Each number is 128 + 32 x the weight over its row's rms, rounded and kept within 0 to 255. Layers, rows and columns count from 0. Numbers have three digits each. The size before them is the row's rms in percent of the matrix's.

# layer 3 attention query, 128x128, rms 0.117, rows 0-127, columns 64-127
094:102096161106135106072157145083149135149149158125071091133112117096133082120125098143138127099136131136106140120146118139127101101142153069150191134171121165111172095162201092164151113080126108
131:151157091129079069077110089136151180136215190138129119130134108139140181182170132161067162170126114156155122160138132147125155158139135168124096137141131170127103111151116117143117124062088187
110:120148130112130174109146169181101155144109144109146167129111154170067188125063133095120060135152172078085122133076099102147167110130126093057072147070117115113178103148147158133146161121120141
092:075135174114089070121149086163149164128133087118073165131123189127126126148232159181116167147159109133111138149185081110122171162144162103156035168133163101113067087117091089123141132126113107
106:112126133152114156166110156182128156155090125093110128078088147104115176110061163070124110090146081093128156129077135124145210128107131094107096112105108085116189166131154073114136162109125203
109:121128187066180141132139122151112102113097091143080127121131145145188060110174158140138188091167150176113128081153160157130209172068159165137107128073121136139092164131072083114124123127124026
117:100124157097080128123171111110194089097113073139078150162113107157120097146159150139113105135159158198117141107120079164144237127111176090095084146136099140074147089154123100092110155159116168
122:136110123181096151142109073118128114088149092135122133048124117112164073075225191175105107114141166179172148170160121131119184180068105117144159130134141107170078117148144161124085136154136126
147:102147094099082101112194161149116098142127133103164108203110100139077112163037133071117155144134136133109125093132144127160063113170184124152140102162057111121146121052142088097173155183126138
118:150154118081103153182102184166134107142123104165100113122023087089124108098130132098158142141137139138110082167209136148104117149091139153197131112099146122099159109135183132130128136141149183
107:193145165156145184150189106185161136111160112144158148152148087142109136111101122099143091137122087112165204120138119162140114152170090111064139142099126126136072152141169146154137157117138158
104:112122110125114124119124131127180107091123108134167126112150147116155168124140196093108115133117138117173160162065136131144076185091112158100124153038161123078097094135101186092121112161116116
105:202171119123116140105169149139141127165147090140127107115120101061142122133126107155135154148130152093124197166159137183129106111195149140107108121125158103193096241157123139120127113144162068
109:157164055113101102085133126198160129195138121126081165126130118158172105127134115174093159125213140103122093090118065189135120132137156148138147130198125188112144078096105050145138132162104104
105:137126060087155123073144107152121112055087157070119130121103126115141123168148130157153181180086128111100128111175139100102097059149171169106126143095091143124192102120111135112144099156163181
109:138163103107105153150096147106201199114153121137118200145128135142128093111113163156104104093109115116084142123127137144170186113087131115119093169131153154124105114116118099139144103100159071
100:134153173133121094110106147110096142121164153155082139113116084132170166156069112226156124147130136127158083109116086092089137136148160138088067129072163130106128161075119085134063093090112131
120:142132094113114120134100137085062104116164172137132108111114139183174147148134074139080141123171132070126164070104066130083118161076133136140168111183166167125155077100108097112103112120191149
096:134088104108102104112120106121132193099134084090211173198154077149144175110109134154134123119113104129160122138121079143075154137102168179103179036081098144129120125112129169178120167140087125
111:125094089126174140207140170169071111145102131109153168104233109108118137104139102084132111110143090128129139171171105162163163178172100129152120149159109136109090129099177109117123162088138132
108:130076164167122115117103138119125142152098121136143113180126138083122123097189145131088131084191148135159105140091120155090121101091134171042132150180122114103153151103132130052148152140159112
114:137142122129100171124139142125114125100139146193137109107123077145078152103115145112123131159072079047072117124178078102124110156150098228141138175173181142113097115175131120173057108151175098
112:137139133173082112140148118136107156200141110110124171145146060098149178151138101123147123167140137116187118164142171131126131100074154161110138178123122128126081112134096152119149077064107177
106:082098129114123096145178124138088100181139119068092143120107118111164108199108154141138088112147134129125195161099134093126141167117125117115142143136128157139135158128085171141091126152066151
120:104125122156107152089135132108107108103190113082097135128109160106162114128098140131113120113180199097202136081086090096140150142117099114163112135144112173183167092121124107094147157092152123
101:097135102111102145121129139123103149137082128101133121109116133182113105147103178162133147145121150120123111171142065108110098195165113183130110121097129164103084144161109140118139155178090148
103:127165176107141159115147178086109130142163086145140143159117110117127172120116150152139132169152063074096179103163137078109078106164127074144141148090157136118157120076083183133130129162127134
108:128111102155126133137134051148126135160097152105101152107093141214153152145130123101105100130183175128081092090160106171161106084198096145109132115073167070116167165147166095149139152112109156
108:120128139100111168104118130106177111098143123167153162171155128095121121167173122116139154130101173141125128176129163125138103094132082112135162098084124119086135154191099115118158101109152173
110:138084127167091098122137121189105103149127136095112118121180111185108144086123114134104163132119074092099086223176141094118070110075142126160122131127152148120063142151102152125085151118137146
110:135111191119197165155128131076108121128126118218107143111165107088096105102162143158120138138180170133135110071096118100135105044163147121174167136132165073098117092123111136136125142147101116
106:111092157135172137173113096147134132089082125086174106130150155062157072183159126118120085097117166071096044147145139118135158179124141038111109143137126133160159135125090136065145100117142119
100:103161181100081067091086134074062151150144094103147095105112112166115175099105101128179107085116109170089080153115155189209149149146160103143176099151153092081096174127106114062102104132092165
114:152149082135135098089188130141059152175100159152132182145089130124078160157090136197120128167148136133141092139154090141102151101100121182085088181093172183152119083135082146160106089083148121
109:180149065133144115124143084164197082107102135117123130159108158141112121164142145081085111167106126114179206141082144108107152126042144134146093126106121105078165133135145107182046172136125125
105:137095183143071147144129088117139139131144189097185110157170154145100106110114116151134146123108133138146130145124100097120080174093139145098173151118142177140057167110203150148128068091090115
101:147135103134155114201163118092153131047128178092157246133141138130129129089139173114141098127125116130136120148158089129163067097152112142103107091152130149098106165151120125134191132158061091
096:143133149174155138108056131115134188181116137148091193130134100170154131074119078104124171065103141137102149135125095068073104115178114107137092119095134125161149114100073099083145086200091138
107:132137120152182125177151173099067131138104083109116109229132145135130128162096138145099111149112132131115160157171111139152133110169180059086124173141174150104103055106210132094156114114145105
109:161129111142135103173101085139148162153160143138127138164160077105162113135098176142119104146096089157129127104146114165144070130143072104129130177189160156086112055113097104126194126115106150
103:109090103132156128139118149127107085086135131125088116130086137141179125086101146135102111112144131124107071142057111159131160170117128080119161103112169161136134128087163142130104106102123150
115:163114086114102123059150154179111103101189149122167117142120106169116077120102119112171166142155162163137041071155073136127135078143145151111198139172118129122151181105114130146100092172148086
128:109087165112113169156083176151152099084126133156119128125102169117173158172175142148152069099132162096148105133079079199184132120132100160159134094065108121075096106088166081067143118152137182
105:134162081103163082141162164142099104163103094158132148107126163148153115097069118132113127111136081134137154102153141092126113124133144121095104167166095125152092124124120167164093144146170211
101:093088174132173171141091087142186156149080136084139097120087178060170163138137119088131115090131147097159114153086132125129180131113101134141163134126162073150142063145100143167114088144140147
104:142095122160140146106161152097141077069127132109114086140103143134144121150113110129119158106116109128129123104224079106082131109094048132163193122161155162220064101144113145126106124119154076
105:087138154161191136112141084115090136096108132123180130098162126061183099127096114141144182131134057093123175131183133145115096161105073105105126133138124127172120134087119142149150184125146164
104:142191142102187126125100113165128063126117122117106134126126114118086142094062121166118154108135102159113174127132171059085088107176095151094162128090184189121129131127119170096054120109162057
106:185114149109143117155102146132146152071112137131096146137145147143162108137086153101084141175130189188179173114108143065133176218170131127133101139152131133131077154090087095115151129070149194
117:107141123111124160102091090178086181162093094163131160151138115203134111177120065116117142114152154136186143200145119111151109143143122205146112101055142157069112086130146079115132132055123170
113:210140135129139143119160127128115096135100154122181103120184114139130141083120077142122129096068169151167143121145110127136166099149101137170155081181066101179170153122154142154157126093128176
101:163153147179130079180132149120147095111058096159105079139153140098054119096132103167164121161137107150128122092093141101165143125099062139087077138112123104110093152147158127147124149176127175
100:176092110182095143128172164087146141179112139151127058122131084110087108107163061107164194153102124112103075115164048111092095125095137098055077157153169165132108122136135122147177103110079169
100:142105120126112143106094121180090101118068126106140113095080149122119130140124123089111121192137147163172145156208063102137097113111126207153130109099132111134158153110083114117085159087116162
112:096157122123148087119158156110148097192139133116140151155138161124085129190166107116129166123108131089076126141076141114126099136095068107215129099123130166175155143172130134174083135106099170
105:069068128088094119147182123126140115129110166171185129111118178126129070112143124107072133120130120105222161120119132138144038118144120148106154183132135101152113101149109132187118138159134184
110:108100084141109099194111084067085111180126166119152116104148115118121137170106163119121161095176099126128107125145113225184138176072130128150129060171195146113122150160100087107090105088137109
106:123174134117127179180156094197055147167084102146121175147133155109163148126110165160108167170151077090128065153122104097123099148129062115109118122166148122169107081150155132152137132123144082
096:159128145110175156136108190083107110131054070099120117138139143118063111090065091165098133138138150118102138078109144138161127105114134083146187148095145125111109071133145180142133136100080097
115:157154113158131086097155096181159139110160140142152137079152137128126120109138091127152120134126121082186104123087141097137097120065133185182139177159160111105083114106109070143124141108107232
092:161159130132141175126132111092058152201092131149180112099049146110157140129152108063118129144105117143087178162120067098146229152141129106155142080127108094117177131144154150099121125106131064
107:189152084204094181112113125142135139174114129110158138149089164186128140123101112126112073144129177102100160126179097153138180116113143107123124098111083086125168133117172128110144144137073091
113:086098111175189076132088142140163151123122160104167129126069088137162131160111188162142057105124127142138195189130101195085088129131109177117146126139157127173169114141119115098113104150117169
111:149144168143153136129153112095107088128096128129128124146152123136118170170119172102095076094093136088163098095142190111151067120180157116104101173133162096156172151079095099060109135097178083
150:105181069150120170174077101126120100123160143194065154107131136149124152116175086163134115124110133096137081171159101123083148114096140127173096176121215182076105105148088080124089101144164153
108:125156077139179171179097067118181113163138117140116166134112122115120108144171132153097143147107146143184099159115089122106060147072116195148070114128149197139117126208110068108106134094150160
069:155144198146138181119132148057123135110119115112173093122154163126150158071121203093162132123138080158118161149095149101156098118167145128097181110117071051107148148111176134134168084142107100
161:116167085133135155153096092120129134126146141196080164092125131126134157120194122165145115117108101101113118182139077109104167116110130147156101162126208165091107110177074084141081085114173131
069:103142085153132154129108097160143132163137124203099154110098120103099179142167103163131140139086138130117119154162080125097168143116110156141062147128193213094098089163113107125072098081161143
189:144102163116116085110184149127125124135112123075203089175132117112120094131045110086124154140141133161126137066123168149155088125162139109100156107117044094165134144080183153121181152148071112
055:098157105153135144096098134183162162138113116172107138129089170063062204108142079156137150139106115111144092178159114138120138119207095108139076128131154181052131115135111114121124075105154126
183:141097154112120095080175156126120122120106142069205093177132118106118114128037097097122158138145126162133128061124182141150089137170128120108154109118060096147147142081181154105189152152078118
124:086110127127084128122188120140101165110102173088155105145123071107134106133073126105102154133117162098142104160075120097136086134160135178114172105157060073108152164134181157125162123179138115
094:138143156167059087132115117170131144102124174120138109181123125133153115104103110148140126124164125115126103202127079079116039090185096155133138197089081073177126136130196124124179118147089131
076:105147165137053145169104041087106181100094066143179124121107116060125139137125162189152124138159094146101080165198113120140105167131119150128141067115155138145093089114154182167196136145116127
092:123128107149170106165093111052079156090094134121126083158106115088093183115121128089121141136173165083108141141118169130163146115145165119111156116115123092127091127109137134121166168136107106
075:101155135100139125064092133119157093132140122105183180107198140132166123104152118135061095172157107088076080149109095074123105167104091112056109086120121150096136119088100183160153108134089132
085:156164094124192147140161072150112175120110115147115167177098108094123140117146111127173113131172069114128143123077111125162132130141183138160164133145151077104102108131086159127092138149093137
077:103197178122085123124176117073145132104172211091164042121082104118152134137093181137064126097140114087157121101167168094130189065144151103135147162113174161147142163177116131146179195104141082
095:092131160183166113113082159101106077153141161125099170093105106091064136162211169127088208100126136123088205088093089134123163129138099085130115158140124116135141144149131162159140145106148154
084:169086106145137117158112130096142086161124150087116124055130075119094125064124073140124105115120142160084175120123108120144150130179126089118094125107117175192128116134117141124124095157172097
077:085105073152146168157139130229115117096095108088084125075121055131151190200118116089146132123080194154150109161127144065106117158149121140170127091139142170094172102112188096079136134169104144
080:120158161110090098108083148072173182148167171164134137142091129134082170030154163113086095135130139139151179091091138130124135182086103157109133091169109073118149135122093146113114086136087176
086:128131087160147127119172069113109158125135206108168053082151114154203146123123118169124112154107125082131070150110166106108172081091118136119111181144115140090088116182204141151152138155123144
070:079110140118122129152141121120123079080137138148144136107152175088163186135112115133115116153192185122075171114116114105128124166110095128118194085160169151145164163152137120120108116145156150
082:097161117146088091134122149192131160123115170127122129121114135160183160130144159139086133164061128092193113116095109137117156147114110170112075116103144174096147152143107144138121099079095122
088:106125090048112139115112173118159133135064105143163123124095182108088154104145131080104165085141106131157126115125103166179124212098106116104177105176149118155114125141118167116112116091169146
067:161114092132042165172183064122146125129165120109057135134138140090151139118106133201112088109119133094142137187118115106059083124123122133082160135148126143124079126109158113156140123107200088
077:132160075119167131141131182175121120190124203156137125119151126171133107072100151095145119149129112195087136107134108134107076136153174130142144093189099115097100114120107128078155118191092100
083:100106100154107193091134095124118111168116171116122076130155147143108128204146126085160132103157106173136149155167136079114185139138082084167120105170145189124119143160143103101078158120208157
084:121136109171158087147170130145059108160117108123136096137075095135162102187117069126183158119117142123107114138182129126072168054168172127141133162158096130117103093133179137099147141139119137
074:121179147142109086191162133141119160155121133101152138111157111109154139120125146105128127123131137065132075111169126099095097067143160105133138129109156102119087121176136120128118162134071130
074:104133125087131134131109162156070073119125144136152151128183124091086105086122077127153094143149036099175169126128110107150120080170188099171141132196174108199131154117143150111171143164110137
091:086141102157090105117062110179121075094090137132121112103125152204137174125097074158087177092116196143138107136116144083116089105142101124097184144139114077096119172141129117134132151163110158
073:178117143120084141104117174137136120178169152139136124164147099130134112086153120101103162066151068188068119169109134129063120165158106135170122122108098126149073122121145117123172120160137208
077:112165132134132147126135096100119123143169120131123165207107125146118124132127112082173164149151114095128164114143112132145158138171101044189104123191137108095138133055131132097138133123141106
068:082109163163121156175083121133146102094086192159127091071117156165176103151123177091102134102152182145166181115149143134142149113088132116145104093129156212135120100150118160104167115091111102
098:137154172173108076149109125133150140136141151167126135102090171121164098120079193171120112141235190124100157126195164132077100134097086135144136108130115123161129114116133107113099087132134143
101:135059141112185085095100120129134083147122056090113117122201141164094103108130108140125136083091172193136170097129121175148162164111098099148096156038151120137131118125127137083111124135152130
069:125108140105074110123145136203149145107139137137077145168070187176122113172130114148104114138190133120126155085141139156185151135113074108148132122081152098179146125122140106143084087124143085
072:126123178167131107157150123141098105106077108060116159134120172113191149125127179119074150090141135137134117164063117123104075129090118101091187178102128094137096080102136109111139118119124160
087:151154112063169160065132084078104158084114129136171096159086148126125141158082094168125107166219132053055083160110102051160137131132113139146195134104152059101185124116148130156102107175108123
072:164132074129186141103127079128117123209133082114102133136160107124140125172122142093144142099085126116167126094098223190140173171127111093157168183129105164132142120111171086139097098073128121
085:148140091138162179141161142118054151170108104170111147124182169166139147154159133120143149161021110110089055094106116176144204147149111181124084130098130118056125153127117169144119092110098132
080:133093184113094144135139108112094079125132148134169130126162162162151068154184139109133150123110084150074127111117148120141138109098119116102141096122106092099158103174115199116160130184145183
069:137112107171159191131155164183096104057104073099134102082102109181105120165146156145114125156091085177124136132183158113158169175107142136123119126064154151108146117124142096111105092078143084
080:128169149112163141145157147074124142164147088142127138173166163116148044088159143125142111157121112103066095149123101072069114102153136085166157150136111129075046156110107105106186145159129090
087:129137075097144106125116087147124156152170109090141149119062115105103139108159096157146119106169099152155115121144124158087086141162133115109166115138156160166128085135110127142105152102127133
090:108076131210157108126123059125135116061115127105117137096141118118162152175114130172124148131109168120146174116144156104133161142101105146119139161074176140078154147063156160094116153100086129
087:166150102078180145134094118113152099105161115155144148113168146117124112075104160084164103117145124120123113155127145075052086177121130102150123117120126093138060120125127109100118098112111145
082:149160105112151122181050140162096189123201151125063101129088120099152164118123114134129126136128161129125159161080151101086151119091137186179066136128142135162076106138142078106133140154136168
079:141155117138107142118159122094118153143115123129149082150141076154123109133155133059177109132109130141133186120119178111112139152140112151144193141178108159117101155107103140141135079077150154
084:027103144072118070136142182149113149156104108139129112134142078160117057132157152140094133114107157136124168065151118157143148118088119099120137165134090111167097116137126152095124156146142111
081:129105138193079125086144149170176119116153072124157105117156101171143145179145071090132139092116133180140173074153112165128116142083127130130176100178105173149115101050123173101134120071126176
078:102091121104176142117135125166119135135153123111136137162181194132168131173149143125125198145184111147116179076169128118109164145070077108148122108081151140092175110089176157094054143083111106
075:119064080133088140072078150128161140094156132134149133054121166139110185148095144198094159068119156148174126133162110158113110092117123121086127119083145153201145096130164108146104138050087209
084:182130153128131139121096169134118119134119139075159157115086117121145063151150161060122130143185088056089156189126165081113080161144134157067142095128147146113205109122079082182115099113138183
083:111130136123167118053047104130125096107150136066126110114111164115107124057137121118163090130130172125163104109089091073152123111162159104168090148117180133140190106142088180121140156175165085
080:106139126041085147119145101121128127118131154227158125173153120192173117123119192128171132067085139142078110117091100116177127112161124125150127131157082118106118164102149120152101134117077144
060:118190098167135107120109102150172170147104133104140122139112187116137144175179118068135163176121112130139147163133180168162081145144156121112106114203134093091067062164106111134087103102170113
098:171123149108134132124130135086176150092119133116167161119175067128101191146143051151138067141077157124159185100141114146142126153151148157185122156084181178170080115111165195070112088098107092
086:160145129100144094108141120160027112140129126134146150130115142111129125023152138140178121065108098089150087123116044118087126120119164184165099135127109149162089124151144162118122120106150175
085:139157076176188123095155129082102135045129135134122055147140159145118194149111139101189120141092161126135128101174155143116181145166161183128102136147117105090142090127109184111127149164120172
098:176083111095178070124096137104122121134165155079113185199185151116131119119164160128148144139085134102150103110129164193123098121126086188145128192164122156137139154084141184103157168144144103
078:148160093077102121171161085104157129124132124186148127128074196148136060168145126122166144180097175137137151172119099164124129109146106102153155134134051101127082135103106082119112082130166153
086:067123179116067131161129149120165100101115191152163097128090129141154169084102170124097116117156051168149134132171151133173135138090086028107135084170136152176140140133138096140151068092125137
076:098116155138119128144145200106139116156056098154143137166157130205154060134140182125136155130088167152115145134120090175127133106173119059113100158089106105114120122064091147088143121125079156
071:141143142121128124122113137118055116140098097081180106122087147132155128107155124085110111137129105048187119145090137100114152163105147107104180182142133172153154139081198118149120136055152099